Each number is 500 + 50 x the weight over its row's rms, rounded and kept within 0 to 999. Layers, rows and columns count from 0. Numbers have three digits each. The size before them is the row's rms in percent of the matrix's.

# layer 8 attention value, 512x256, rms 0.0629, rows 157-255, columns 64-127
099:492508477447449523529525586513478449497530492396460448479494486506497446438425502527399482444468469507558570534433481602583464540582435487499450557567491497547388529450526548460521529472482486
098:441510386639494531567502486514510548480492550509478604521624494519441551456474490413530544502518470459403502411523473460486500501437595525480506441389489512534547486502440439507447539464490521
101:480514446521454546440481499490501521419473542522534486481572408469483540512502470516494405522486583482476538463435507462466482479542443493446523542469523494507473587532415561423498526462428633
114:504513464446442451546473536441529501546527434435476557441474519573513470496522552424518542551411523544511487635570530538471386597425529618480604486474550548555535464429574463546477502502510522
113:535548452539504481517447501457544469456450546453560545540570569530532513487465473358497528482433469482469511382505505381443503454524535507563380535559527477561483526535450496469466501485481517
111:557370617531522461484527463496472555601495446541516528524449544486566464497488486555512414463574520552482426418517491572533533490464513454588532520489481488417477495367564476592521485518520485
108:395578396464538553551488485429519497556535492447375542426605534538415483414475530426496433479450562530499569523612481474575460514504429541468525465414515537518549465464471506591434537455498509
103:510529415520490518525475492473484501437502492446476496656544351458580513453527488529465473414530495527543502461500483531518432583499487476518431513386520508547516618462546514473555488435480415
090:465467491483435632476461515478470504548542410456487487430413488490525498421503451514450433503483443516419520561472519597542421556523460504355559558497514532500466503422471497474469444464480606
112:504549563488464550363468437514559450560486476518537432476536576433472496522468458451484496493551524537461548470498499406512560528575450528571457625531472514455582444483549604434501407489563643
119:417494480568554471561487487493498586432507622410524527484513467474486410442496506459468470529568507484499487377580506426490524446537324506440506516516501449494539485519492535434459496425519558
099:556469568536520545431509443495528500505497452553420429461449500451544538492509476587458427409544430506484555410397490508495481529536504384531400587486477541510408534430536651460524444453479507
099:505449532525546557474484416574492503548455435513524536533524531500447604568469537515499449527525516519435519473412471455486566530514526501490473512402497510517501510489449480571477546534478635
087:477471509495476510532456412500546489546536500540497606474497465472477560480394546472471442545470563493482479553440509475515445480459510547480444475326480420583492455586453442520494548553429477
092:457561472510614505520578582389485528558458572456616544410549548454430541436554466388516511499454544496472534479580501434484584523536381503525436486525518453470592510476497482466459546496561572
117:537498517527528524477627437437492529536568551545430518495512491478499461492603474433566540431510462516552448415506503499483520477458474513535479507487351526450605476470535507540502409499553555
096:505386490539497488480446527487523463412519547495470629537462549536494439526483450476570519475420544565525544624480520497475465505485459540498502525541512458544411537604398489573508510557419477
101:613462477610517503471492541481477526384522529567506499547448496482528393508374427559440551497539502512564495459489518476520519422519413475462546584622507494433515507506505540483493400448471470
105:587524505474590473515484589513524445474434421462524529512478567568566507465432430530472528480459505455521499436494503462536483520551622430587464478489530441547512548480545512495447571508518424
115:489575430484454597527553480463512481552590497487434534483534487393509479445590468445458536436411491515517448530522487532472488562468502527494531544479386572509588468410560512510508439493555547
107:605442467549481460470543532433527468453515479481359502565482540471477480499491420544534627446490514529543496523485489511569462467542497542572474529452545495511511536485517502556499438538458435
103:479478518485447521484493495465496503410555525542430447533493412470470518548490538528507538515478563514478555559504504453519578448495446532505388501439471506499580522568462588468484501503483438
114:457589524433441522522503417436495509635479497512594500410539516574525529474618565397527451482461519514458415419518502487417500610464598514446499475448373491510534507521487558468609510468526536
100:472552399448554504520441543486495512450427526538526568478548419525467548509560544473512532442497506499523554529543492509362493515512520501421591466563528548564486539560444584451552500449473495
107:442444515498555447475484588488432534506377514496594395528473524472518521517469532491511485532579552548491571488517489430508509503543365496487479523599608488459538520542546475396556526414519461
102:466531506512476503519387478558526533363563514456521537398555489508481491482389540498451494614517509504484542483527495460555499466492432468488544540470512530525542402540462512459413517462531545
094:529548513435531467467497498475457552550442442530418399569488555482543458435467495549529511439608407529528516479518488577517501531491501506514472517529591439495503504492565499452559490451534411
112:519377554499453478410511542590483517478543575567475538452525601462491508547472560526570498466515451513571458506432475478528542500500393548579483580530469530449562480493499586599484429517464537
111:611490619477491489419473463517484481454475420537565430558472433505575511594545507509463525416550503463520535410383484439449491503546540457573418590524511498544500479460558692451563472511501557
104:538552408640458525547427496518508517412542466515379519515486426453516434463447414508489540506455472496539470530520508520531397493455535447452567533495418498499441543490485390448490472488476437
108:527540551487509440483506498431449583379445564512536449575466424397544434497464520559458430436578552491521547503473518538469457503500485439503369547562479494440459588540570562462588483441428454
088:524559554495464541499433551532480564530456376441531450538458484511512494476472499543420521542500466609509521529549507622530523549520495455509540527486500457463472518414625438472513526492604472
110:450472546426405498444567480497439539574543542468590575507536478529566543496613617461555442502486433459534492397462508479441475523448474499461501474555499543489491462440470536576543497495513609
092:471487619429481425555545446492501487565484556456509468493453481539534437517565547495527447443450509505516395570511546552461458540432579562552453470525432496509449429508551494483547477570490492
107:481501577525488540466458517543444514505502480531524473448426516424480474520417518585475456533578484549465491608439494598503524527494452417433570535474495465456426505548510447494567518516519508
092:453461642434568427534445429451531572459517561506537466495531415449530551491567551490544407459527470490475457431490491423438519542462508525556383455460589501508524451443500497407489541531542511
103:557482471556535494523542459474466525441468467531461564560532454480608443501516416517489536452530550501567407325471502505511468526471538477444512519461421498566477550499530475543539501463497463
102:580487434564522493522420541492526497444541435498474590484495468531449507563402452500468560458449479499443543615526473494455494430501478449527526472508565483552434462498467498582484504549470404
096:489456540508543436545547478465492581433600541406491569430511563549497508457502537486496401569448455522571440434550513501518518507472487500546531440472487505454513503409510375583455505495597548
109:490473393542494610453551556585494488675472416509486471482517540590433574490527463496525524493497457484458476465418468533525448538546504469511549505455465567519467506418451540530441512495434583
109:499497466478440566429361495475509490539515427478381445522482551494466542465469491533501542477516461521485587567409460476510402546519478524455478555490576477588432490528480609423548478491460464
091:488495532588604473508556473526492435534453557523520520579464454533532456552587411513430565432559553476493485480511520421468569533541520477514380491438453481545562512536570526492520490503545380
112:504462427458523441457568529509486478473429565498506520418589479522456485597519482451579592506505599490563491580544488510482429527516452581448599535588545588511537424473525512502480415433478549
103:442563486477467484444445560560465464461538533409543441500531532528481456462505496491484543564567492547502588567525531507597545540589442543477455610590561535456527498494509539457435485474534450
108:513515500488558464519597531506531489567509480425543623398460578514548449385496468451523413551431509476493455439610550485486496479466407455541533508460456421469521473416499367570411565505548590
089:548469491539545467497442563510553569442496561442560537478550542541454548500472550462514494456458497468502500509463499388440454511547493540590453472506613496542542529492505589487567510517487593
110:402512441538529582549485505521538478556520509461623590382446513549443483466496424483421490594545478456426481510501454476486527497566424499458492528447452492462518418595489473469424583510496617
096:446512435623511518529456531456481543423465519559506489546534469425495514374341440525445468582481591490444547524489498464529555514446458498468465487492593512550468538513464413441456564506449382
108:611466576479543417449505483409502507467523449497496551503398498488537478515572434492509543432473368507547479480546532561484481449466560429584465491489444401460444498476526482579478524580507526
101:532502576360565502434502443433453557526395447498498456494541499550506583511544541501566438428486466493515513448473477550453417578500539565448463470439510520529451542505508519481548527465460571
097:589541592464439432478539495520527361373448515522582545496478498511598434524516461498469534536471610485501501533497521457468502488488518393600470565478428435460496531484509530513486512562536505
091:491410482498484451442431593544463446434490479420473461466454565532509432470372474525484471593501513528495500558457541581530446533554437523445526598596549443517389554489487415463456513506501477
098:553527539493536455517450419510530504366554458544573526542533463502545511507450511548503446498495416454460443409541511584491456527429588463474526493506503480463454457442502499549468596472508537
105:526475433563565542505573561534493471584561456396475591434445492560547475459453451492448482563408541504496479504533483529554522516525496444520515485470529507491486548422512436529370567529548517
093:522519488452460447531371537485515484335540454398516384418430468441506468437493486519415490471464512499470558615469514518455435588515424484508544556501498478506510513521520580357472604484438464
105:455403439548514463490590529600435514491500563466545547581523509560502451589505479569589536438555510469526461442471541595552475475555478454481485566595475534413474544459496493645473510447435525
098:487498490420524486500587503472532550587520472544428421545493585543471544456489510559533452537513449454501475447470477503532563457451558514503458403530562467527554535545474510542532500525529404
115:473497600420488517503560475465467490628417407542406364498457496472537552564505529533519528463550569504516459586500511589490509589453518582521539460476415556522529443458527539456584427494508471
106:450552379534516579561366478582462510511516410451506498572565421523508554415422487535482484487519483482444561479511473555526425445487581411436526485459617470532427547558489510492446614466447400
089:557501497511494409557457429577565452427597481402430433567508498511514520472463575496521531538455475460509494501451542448547430542470520538519533498495483528581538453492497524399412473500481502
089:440438529479565445531490574501517516496446554536561443450478426562483535564505520446499545518531608462490520536520468374481510522545514511537479447419552504578525451613516518489487545515532445
108:538441581458456506448564512537502420559499470506488462480475548523482556554473597562534475501496528486488506563416509573576513484544550487541461523439488534471428533465456480581519513585453519
102:427561472473550471506525558560468470456451480426543540432456581521512502471610487484538487491439577550527501511492528498488449519536489428548549550420431496460555582557533446489511625492492527
110:473515480550586504536552500454515590469435545545568535499492501445511449438540463417540510481619521504526476367563483444473523437461407521507465465500493514465570467519510458520560490509499572
091:554423489591402613528507465550528454474546507535447576539525391449494495495435500498461466513520470484447507492436507518487481479455505591469493473522461545554474473478473494498564386503497582
084:471388546466461504539358484520566476457480540498445442500468498451462470464437572480478448491513499552505556576473523466467481554518454506547480501496533542524454445511452529377472489505499552
114:565485501563503472505564518536545453536463475536508575516443485399476487493574441482479427385448487518534471468450494462436508519503455447535490488428454522466484613374502507559538529505461519
113:524559515540451500472488514501507459414490485541529497430446512550441469602469473474538626496471477491521524630503522489423470436508576442532469533512406447489482505720518581451533523532438448
115:566393535507545413544474469603509545524506485550420491557514575497460526531482527514584558560514493573494439517490520506515516546413533562517559436457537522550536465489509460587517483516510394
116:399504523439500478477492590497485542540531552520474489499568643513491472463440530462586484541499414553557519484536514541513555555448434487563482453617487464437561467431490470566419503507524487
117:464564489574506505481437516526503459379553517473455542474496526465521400539291443533455514594496581478488503573580519499549580498519416443518590554522384488471559505515453450432462523483518416
110:554446597483628441455569422485471509435433603490494418569497507423483496476516474536506470477577524541511475406478512501530573505565468539447469562481595468503494572484499468500521440464565493
095:529516562510438568462509448500487521493573488601456490540439413438516452539534461622412531514532468573523518537503513543510556533513487458468498589486390581459517478403487414483550403479571489
099:592521550522468466521476427524495413494445443530594451564410463478626484533520523537433568539505530504544444492445541475526544564482606474611455557496457489493518517471622569422483482507506369
093:423506487506412601563457532530545471374504511529495594436501421387467499530515492483466488507463533507535520478484482514524496507488473475474510529409404539488502503513441548625507569528451517
109:517512549472546530451529418510556458510503477561450461441554546524468530484499498507502495429506473477568482373485491497532495400534571485549511539425416490518492433595488600471449473514508539
087:491538451508533532527505548508480455621480451535498505551512506519519470455578449472488516386515413493480542504546483527547466499500578455497508464546524467509465463461504489511482531530477489
103:470472489593456508529432560596469454384513506523395497508527575494489460513316481551527514490511602542506535507460527479580459500513515440562537534501467509485448565583472511545577519435470399
115:422493516461472469584390494594515456477584467456431409475515533602532472448435530536499485579521557540493507468477504545504452565488561491519572531411564449541463495498505482424441599465553372
110:498528466511494462604517476573477461507537548496513489617530454449579495421534488545435554529497519502524456444528482488534596507477548465542519482499486509491545503440546445462454609472554344
094:478541507444421578502583551502487445583497459447508475481454529504551462490594494437445438380509501481537510415451518498582483485583417499477521563550453529492438533474533556489567451552504607
100:462433414604438570539573547566540475511627576473513539479468538477459499512419522488488458610428538469481467543496520511556514506538437516504536481501478527460503488470467516584424465503426567
114:485494522471507490492451477445480625527471437517516477438554516487487531442484554461542410527538453485510528480547485489480488523460431578524454502501638465481562460482537514490481517430568562
097:517528399513464613575571532543525430556587408510491502488498540520470509515483477494493519535537452488523510491485492580582509518538501476470592498493399555469455484439494459620430480505429544
099:413548532460536502532451422505497592608552511438463483537573551549465509413509533440536467522485426558475484519566489570493520585429532549554476416473464487463537440449497434525409527491559508
095:453576532453456455546498447516530494501476460586525596460594549475500539534511557443562501561493517498504478438569514516495522498429600462512614414508449528453537408447442420574536541499543521
097:607426497511551505475500545512474473518502389478576523539365512521581548487540478552472490551486423472521449581477494492478492490500470485503494523466618399489428509505600409533501536591507531
102:482572441595478523512563401510481496509574522538453544469493519456490488503578491432540525510498560494456435455530510437480491483472489503476544495373337572513607491528492468501483473481470499
083:499534465526531545546567503449567524503490542560463581459484446483446529449652463464504562477449436502491482575567481508437462468462512520502461443429496534494481483528490499532516541521540503
088:558566555480538423489529413457506592419408496572369420545549449472506475508467449583518487427568488470548530510511534590459480552445507554479439486440375532492465457503533604422478463440432481
090:439563522405525480501485429486521497525614567428526482492589490556455534433512603471499529509543439503528532570543450512515529495507475531503504484497450524455565383541476545502425522474519458
090:592448568509517522424533568565473486551494462564502471459384546518578487513520475616495511563525451511531433475432504513543577532546524397573595556525543503487461520469579501485527443566571522
095:496458483445554523463566542625498495592505490484546499519513496607440544531476517550476441532537381436555481494471458574531577387538482495501547487587535513479467457550498491505476511549537629
102:519511493589470445519559549482495510365482578481461563478455453460532443527399525555510533494496533504493508589500542538477465424469496436545532502536496445477476547540514518487546541543489468
105:515535407520449536484459467524511524526571468481400474556445500490490508413440460486540493519460459530497557597469485495549458438479507550470455532449562467537437523603429529485518541570391473
103:574566545493512406484556478442480454400490536484566400518429463455493479491516463579455560501515520494530440511496556510499586518544550533518416588508506452518549543587611628403514487499518389
111:516532504471516518461398449462433599540448466509570537537630497523522547558472554457518432407498464532471587452498494523469466543488492478494456481499552459489520541443469533564548530397495591
109:510382607488508457504595471597529453599534573571476498512484598580472530554537541516566537529536465546519442513487507591579558564487548575557568441513463555476507393437508441609462436549520486
109:548588480538534516561440401446473523536547418479495503523467500444472509491486474468497546489487554517452453590564534473471467577469516512459469451368470490527536491471502407499553510471474544
# layer 8 attention output (transposed), 512x256, rms 0.0564, rows 157-255, columns 64-127
101:500497443545528533569490514459525549526448516585542491502623546477482508472456545370493505566601454522515445493462550424485489493504491492478473553570474441509608383517540436573452401517512516
100:448510650433508467501455451551371451497543454435470502507336568544539507542577449616451538367392529475487521620469543469537522481503424553548497486491551532474384523459428585544473482545445506
106:525508559450563491505534536412533459631528499439540553457471528547516490497585439482522522561584453502576401533526563510472537537496520553560493465550521549504540429437542376653508412526522441
119:561511550544511480531519424598572514383472515559541446548488336500515539505441503542441509446548428437481526439501436462455511390498481443495454560490493397468386572532561512459483520467509540
114:480537560500449482548486477438538516542413515504455510488431497481472491539460455538449467571572495462513479474487537610441495477513423475457546499511503594511446434459471471561511538460553530
115:538517427519474489469449459590464533390483503569482502557518530485443525470432546499508533478477516495488564462477522468542486514526550524446503544475457550446519597631477526342508585495476441
112:555471532556475502509488546627450515418481577457559515550444472560508521656451526489454554481484503489444515453486535485499481510498480541566508516580499460547470493525495566515546409485483579
108:634480536536525508494541545549422553605530552486443533429459630516412469546483581441503522590411506552534491478548466444457524488497634533477470482545471480507495371477502362486476531508537552
098:491474479548477513534504511556491535537545462499565463642659454490490517528506565572524502443542430499522481496469554382507518516509512531580438509503431432464490473527552466527409488575508427
116:475499483531454511573446545381537475445453504508548591553540554543539463532440451514523458537568477525520502475464497623457439507531485514432524457523449534487490567436543430537464578473532499
123:525472506472522545502493558540419507642533448449503521596470518521538508560584580506558519515460510558455519488395555531569519521497522462642523463526525563522464399514472513606523410537489434
099:464501510501480499554453540475461532539474540497575526482618554479455451460502527481521548579620526524553456528523561458507443482539468574388514447544403473510649445499495345530427523514536479
102:530590506452410457540474528436555445437448577503546518488568499502505487419507405635499478508534469459560523565570547540409518549529471580492498506535504553510533561487488461474493511532460487
089:523502458463631500534522464512429484419521570487591563401455478462468523525469408516438543544450465459621522487659531551452474575431521530557470486524557487478453456439492514435519508418504500
094:455498535601443520538426521484463454452532448449436544554432495604508485552469525557543454478529452522488508539460517623481434474546585539545527462482507552525454472492493569575537519461554469
118:513425540534486474485387507470434483483579418425474521525438619623516485494494522456523510488474626540535439547488497485562448478522568493458519444430519543491525635464462473493535581512572483
098:520548413450538512497487440413610483549442455542527477524519405484497509462491430561506448592575402424487415394560482503446454538441484413528467536402548506513518507480523543504570506506546500
106:438472399460515514473475503452533504653500408524484506586533575506517509526579558424570449572469455597402466502413483491538551557484505497531531465442516566478525507496478544525536433581526433
110:438549508510422492513476465471518529446474575563385458440486534435481497535464544503443460573517520517467542473504480590443560454513457512379532502560476490515498473509463480439555483446493546
116:572428560595541440527422436510403515455545460466499524515468561589467512567434519459525512473525523515601476529503480447511464400520547522493451505481492455459410561462534441476439557482575531
109:517489442538513506494459493474537528485518510514516498472500578494494478453423577421483407563449525570488480397549462515445470565510549460472520522448475511488540560514496469451585580482559614
106:501527471445523526469552555416509443548477480417596594470503549562500439464574446477539507575550473559511502446466535526471456593481542484523561465515544576561551542448490502567602484485484466
116:547477624487537496521497477556410487453503537460446528499382475523508508587452470596434590397537543408552499538499592503555488405531467515518469478550522486535470543491537516505413499472511474
104:526491530505486469497534493575517493608541568479452507481446449478537474562482486489532530472450478526419426518499452481632492488500486556558415484484458465518475469497528506523445415538511500
106:528564457513445506510555505466535484561525544494520584536546431496446457453552549507560469517429411516441495529439448598452503548524562531515522492493463511518527434516532530555474586547486532
102:456470513401594520503537510498451477562447518492552538592473503521547517579584445559519552477491442515469557494486530451512516522483405520602532489562552443487389437494522533557487359483456461
097:529471461583471512472492527578458578437557543477482515525489546494409465563472618439466474506340608522423508497471462498524448485534523494424535483472460501494554459528497484537442586520559620
114:490514462447549496471456473347567445409493435525592502521506450552578484418506340499521483581597448509453472461538477497401446551511485481394536453411453488498551577487483502489531544504492460
111:462539488489479528537507499399538525568426516587499532444537584437511450461443492496552492588644463551553462440539505512486468463528516469361467481512435502450508556461522321461468569465532435
106:480461488436568522469512503522442568637521425474490461530479571511479530540553564474487519523439514505517488512482491415502583508454461495605487504417570495477476415450477559517526456539510487
111:553475402521613531485557473450450508638450537476506542388498497445458488522563461436557523626498467489513439450491496513469494486497505534504528473465504547509581373523571457507453530450546479
093:517494414566459530494568505623483546451468530563465459564607576469463512539447622527505502435415494486478590513425488438561541521504529519576482566535466512510515526561507563433478503516493506
115:513483567517507509473562545520501529460498460531516417501493447530540512510503421504465548428597537434506446574471526436532493474515501499437472477498480486511515544515460426477423506552483408
098:576493489518555528511532468544503527429430527551544501430521417424481529405417472466501557509584506404591518384553550541497472440508498435479492575492504514490506534562565511429488584372524456
111:503492327434585546509526481513501502535536466501539474579634450462493512486540487570536526448431478461536516542520500424505509525482489517596443521467509444490554427518567583429409512540495451
094:512490500529533552435591535579419512482493551527543566419421521473463438491506479579484550501473540425520505458526551542499409486510574499479476439473467472519447442581497460475489585377553461
106:616492543474512503496459481516414507609536486451430504458405604497447501493527562454487543554449540500556473538570510461519547446493583521513469506504556526469512506452479455471515525509532522
107:399517427445504500506532481552529502515464496569459438560487474475556522559435533493498498497517440567433523454495456438571513526452421476515513539472494460447429481562444574423496383483470475
093:475431473489579526529505509551432505455492514524513521509456462527515540469543460566467556509486513422463583498594498482484494511513506501633541468493543423547495392555452562441584429393434478
110:494527670516419464519467509466521511376526497464527370510564538482531517492498560501439473470523578531537510570544507456455588496520450595423470506565446382417515531485484381498419538612504555
111:473489532509527475517548535477550525443514526524636482481541484497493449523456536464479506504543448514527477445550497423492441509456463501450483504501430368456525499436531388616413494532519631
091:543516538490447539527467531432463457550496472465419532456508605477482458460491598512580452537445569570507512445491477605531493502517597468465508474516492558500504577476504518400568615495486501
113:566561565482465474520433525438592465541512480524507499516433406557610474373504471465527460474534455555448425483482445539488494465521508502503482500484516461465493592537550527570531532535503533
109:478471532528472579529502551370552456531438452509517521588536461516537499535547489519545448548556467482421512450454493517415455492515508442529555437536539455563491460484604511624577489483414536
110:541508495561465513523426462596505526402510495536451424631482436562478587598425567527440519520581534478534510508453559571536532433503490479521535492560543546486457481562460553473565477456525432
093:386528505432561508504532480447514471446472498566539484468454511471555474489480438581477488581528451518462485414537470576446479539519450481452491481465430449474473438506476442489490485459498478
111:437507537510501486571504455503430453466488501464435469582557461467548578620471523602533501403500484481498624524516523566524526481473484530562507549608489444473337484469548528466419409519444469
100:520518506458554474443536512471522468623522476438515559504480550558390508530599474541516501534455427478518456501467513507412540573476522559530519476488545575490493426453464539559560455522529502
114:451468381548440526452515471577491536498478476577374419541541475463525547570391546558518472481537560477471517498501480439601474488493480458462508549405480530517501551592477526416515507475522461
104:511524509532481450495515541534488501464518587489538504434490466486514467492467460548451522491518550458532473508590518474497493492548483525460495497523433372469580497507514421491391531472562507
102:428513444490560554529491455444490496555453491579423467431458503445519509519460459508500520496575499514568491474498499549535498421472468456435540512515559536489482443520547501432525510376504408
094:551553457459536517532465478400602524581490479570530479583556425506481546410531500541512463630571370468523479433534518488384556517508475473573513508493537449496557385477582496587598497498501483
102:471495505501519456442535502634476505600434491540405386514434480476478538532502455537465577458552552439485547549480546345569522414509430506444522536529535433479474528530513494463406353468425437
108:463529521539413519577437483533520515456509496555487459611560543529465516491507636459513473504582503561511538533465504476519537515486537490513519507618534485456468472555475501471561421509472422
094:535492457470601534479582496473581513575495490555506441529529388525532505540527462558532512551597355503508495459528504483453577443483445476510485519489454394455440325482597480631452405436519440
108:527554514454515522506441501363545484546426446521425372494475470471560533404591426441491459568549494501429472513495477463446530496533463490473561513468548497482583495550509493520515486573415494
103:535497487590456466474504546536501518356551562445518537388468511509467479515530530388427471569446587491446519541554474567450500523503517479474581458513478557510586529471409410549581476476519652
118:597489483531469478540466455570500460407533567462619575462528483490436469408467525452523528482469463555560488528516481486497453430524528513472429535462485441466581598522538527475433650490543510
109:497516552470512508452560523544443554613545535518421449483495550450456506624550566484449545465434509502500482521496508399536597565455480551534465520582497495486426387454493447495482399546429517
094:514509584441538521507478535457550495530437476575566471443467487490485513396538444520503514609588425521589510426597491482353550422504493432460510487463544407482447470438544459595560517441449521
092:486566549430539548510535497433547518421520543490502584394457442459568453460521482532483478462486465491489522437520470680442507505490516469467476495535487497545452500494504564484626560440490523
115:464555475498459532544477513464583467360424526554585469419592461456535490328476396485475468544586480464555507519555524489369475553520495518440502517500503549527619531528496499475546556498450518
104:539517499466538518541512452403481502527507529506374480514496394477539535555522484588489516575559428468537552465597453563414566446520492532524531479550530437536454379487573489472529501425436492
111:593483501525484462469470464553428482555550520428450573540431526538440520552461560523508495482370534525483477502473465590549496539527558554531482517470443612488439514522481457469457590553576516
093:490475538470527455514475500475479494567508421518569522522545578504509523460489468529521468482490456498572456540504496455502471519464529499517430519442512526429480566426477457493461489606516442
086:540496482458637536494548465494534549519457503564635570470540495467491468450485417573506514498501448470560447420521537493488458502479428500522433518456457441519468353503568460552467529494552486
116:601478503553574505506446495490487536513503540525440450454506551505510475435439527512527485589546559490570459462578512485520543449533577548462448463523439497492535436504494375376504486490543511
116:353510464389569546517537454373512476570467461452460468470474460465613511533524430491508502502566509488499495472515486524532470498456355444489559501457543524507523486403536554530504436464473503
122:561559507431539481426474504511582467405491470541549495496465471528469490387500451586468487496435451451497545465549458484419539518494497467440472508414513454506473568473442579444547548500484541
117:471453455589487509483490450525483525358463478518546445544464472501462512553519434508448479473441550389422483591370468462493431427485421487404524449469549426550486459538469596524448496509542531
118:444455417414547506573478483428506475550438446430531482563485526524492506524616444458521512546480456544486578500447476530450527460485408476574581513516618446457495404466535679525495420473463489
117:562497419526457480476389593458508493617567496492489607481548548551479438412535533520570428557431578539515482495503527539487493570534590484531519426517501525537588457520494479518546553492531508
098:552429443546515532509515567513478497524437443491531514553612565548495451471539564488585469460435522521514530566483491423569520499494587510581510469465557433488494565511527536465469491555522494
103:565493521476487505514480417448503458503441548546458530442526547437397496469476487484546497558527488517603523478557489533417497422489534491390483499512548537504493516502556492435505649439519523
095:610470501441589517496533458488419449554473522430520497465496474525535525513516373608509564513568447452579498549570562440481497455479463596586412491504551508592465448463545494474502443509510486
113:485483507491496504487430540473443490518533564471484591447449576505545479537469495413477526511482630568512527469595525530550499578510464514456548470560480532510526574457478447514572494456499531
094:483493508582387505449529532589471564453503489509389380520557518429469521612430618482475487422481612463463518560407494457581533452485488550427473552512472536499485544556490492467421521577507542
108:526517478365596499517507429387496518525431536501539504452461481437469510421612422472453508622479424483513500444521479536357533507481417529475526515489548504532586400468529540509523449524447590
117:558515553430581554518525508509513528457467528544559546474452513491455504457582530470431572512492443465536553457539552469476544483478482442520487488624565411527459373472540501595566443431441550
110:554478567549495529471503496517435521519497474491421517470474573482430490509578540481520507451397549505507561548456475479500528426472569472472490462548618515552404460501481570447533517468467533
098:583436485587419482561449462486469541485431538549555529535634489471465527496414526427519507542605474508574461467519539482468486439531568513495443542532431534501527514534558413492474562525506494
103:484514586463518511531480469426523459458457399481588431504548456525546539383597424526501460538641443474543525555486560521390543500480484524535505501531568568521522517474511533560572430543406487
113:481516482528525483459534506596455504463558561503523556562439460539474486593455525591481542438470506472432510459493495481529432529534519510486516469527423464487459503543500476521459470480527481
098:531495556586448473516423484549509496430476514469488384486582490459496572534450531456438473409496574508492555586502485448510554462477463563497452568577476474458501550540501500461418463594472571
103:502472497523547483497498538597411520374513525471478518533410541588446517606461509562445544402442565419485584493513533456547443488516445491522543505511529393498445494501451549471446486423512481
103:493468528495508514499519463656406468399455553505479435486376435494515498488504422583440572365464530389489545600502512431559490391508399546540474520492576497518453553530496628448449487463428516
101:496553408540390449486543476544576521505548511564407449552652427458443547510402598545550450496526485510512595514569435508489562554471585497480496556521444538456456549505482437391486516511492477
105:579496595406523479527425490494427452548532471359512524562431486591500549505546481553527588465508496533603533493581534486491522429506501517576501504454568516479449544428501552523524564484485495
090:475471549550539477457508486608453490497605485436422499472427503564541496567412570483524513427450591504485453503555444468641464504469550517509499503485487481505445559490476480469498425496537539
091:528481485481572512451470536485475470564458533413525496420443541495497475485535434473502537581465554502509443494551492460508452408530472476434556505492529418455631495488538424575479484446559493
091:413460509540532539484469546534419479440510491498494494493463505508603465575538453486518525404432601541401536513419512457606429522486489483522509455552533405570473487490494613516468391469438515
093:436523429442462522499477528395628545442557442576447502546626543516511499395500545513551420519556540515506535498513451532454533560513529496413502457502459519466535559486482429436563498539478452
098:427505460562409464516494548447526534437533497560431451475576545436550510468504523441538423489467561492430567573531448538506531570529570520510525513559471484460494555500478430474527411554443490
104:431515395396576518556493406505516487639503449533487469537485509506448531406561458426570529594567417511547421480485474420484484504472467464488503564412572621473563421472517474541535439508475442
106:500520503466524475448538545415616517456511494465585468504590465547488526545483489453456484632600454444538453395578526513391500605443469453497551506495500538498549509379455378600579446521534564
112:532513508492506486485484504391535444602489531452450584435513550518466471467525491449560466608526535539534532459500514586415500491533541485443561477535523587538572502444559427560558538431519553
112:431535467489464490503550495544463510469480553530485480539433501496513472602480445565462545446474499472443453539439520431554475497547422534467495477503466446491530481570469522473386472524492435
115:537521515510484478490421514491560467288447474539538472474533466496505505339471440484455455443445570437482558539520477510443475486503493462415498525458544442492507652544469574427517601525476571
113:563479489475517506501496518633484454507508543466493498529467520514455521585428565591514536501456436531536527457572525477524505462495509529582451541423509484477500508472490577460452518453517505
# layer 8 attention query, 512x256, rms 0.0677, rows 256-263, columns 64-127
096:544541457547508563421552521507563420528548479501490486426517462509545426587453614481596518450471492576552448500467534558547569493463497517461475479522449627461494480560539540505470546488507492
081:612611580595475528489523550470540551454545547472556517426414410558566447572525500481591441539500484413496485577422489496543488452452502544453580463580567550420386422476474451488518495542453518
084:566394511578573512465459439560479551446454529570508464541459534490443549526502518483533579614623539486478538483456505521448493520461525420387529526445465444531530530510479501520538426583489591
073:430556404528431525406542518546569473474454483448511423458512432533548493596511503527555510604397518565573484504556570485486393443544593475521500525397468577427502565509494487613471508510521469
081:572506533479435413476489553528429465372443483526490501487494536426508524416435578460437513453444414473406494498606497542531542410561489535555512438533463491503462436564522501529489477488483457
076:415547488574516507486496529519575480403502503429464490472535480528503520500546452584526501557513550513471535499587546444419459536601578413630505534427497475517469507428463488575472453504561483
076:472453493457524562555488569444406493539497473452548560412497508542521490429564482506446455424550552472392557486493501515502551528484455543474539504609462398440437501508411436477493508411497473
070:551512495471482507542449470511526480439444469519478510528462449493469622462515497375534504552555414502432483501461503492506401522559586539484499472419558481467488545498551467496534419557503479
# layer 8 attention key, 512x256, rms 0.0654, rows 256-263, columns 64-127
087:478437524444573526476400532535506545477552524463482463530488473578554534520508483544494444553449475482513450500527467468449478572492533527404553484502499492598525467518455446541545468489577548
080:528496531461531433492400530552421483448453498497436472554572429456501521531503540505565525529506507516578491612436491513487477555491543499525434538447479464436535429571462509552508499609496475
082:557561505495598556554534408462569502493479503523492587461440498537488519546540441478481557511467492478569543557535488546441455477509522525572560510529486557537560515502518486434539440494486491
084:417468504413622475492522414472606497422529522434435525514426498555512472510558410490423558459439480534523512440529491524503464511462540413503569493490516503519557472549483553453495532502618514
080:470453499572364542502454492593435495544584421539554477481631524482461462559492610533547470496540516542468405415434528464556528541521490519403476506506513445484458554523530625484536609465472479
085:459477481499670477469569432398576512426467508518426515464412486471508495487514440460444554462461481518537464439452451524588501416423511421516521486483517495486520525545488470469508548534571508
073:533540484458460462492485590401497449596382467474495512472552513419536519513518463558488535554484505483463445563471443546530554426535480528538486530518496470469531549437493477611485505438480451
070:469481505463451480550557506539458501452552498565535556450499480488458511486430521456535556510497500554457492498517523552488457503498565522510509552515483561469501588525590478519453444490567484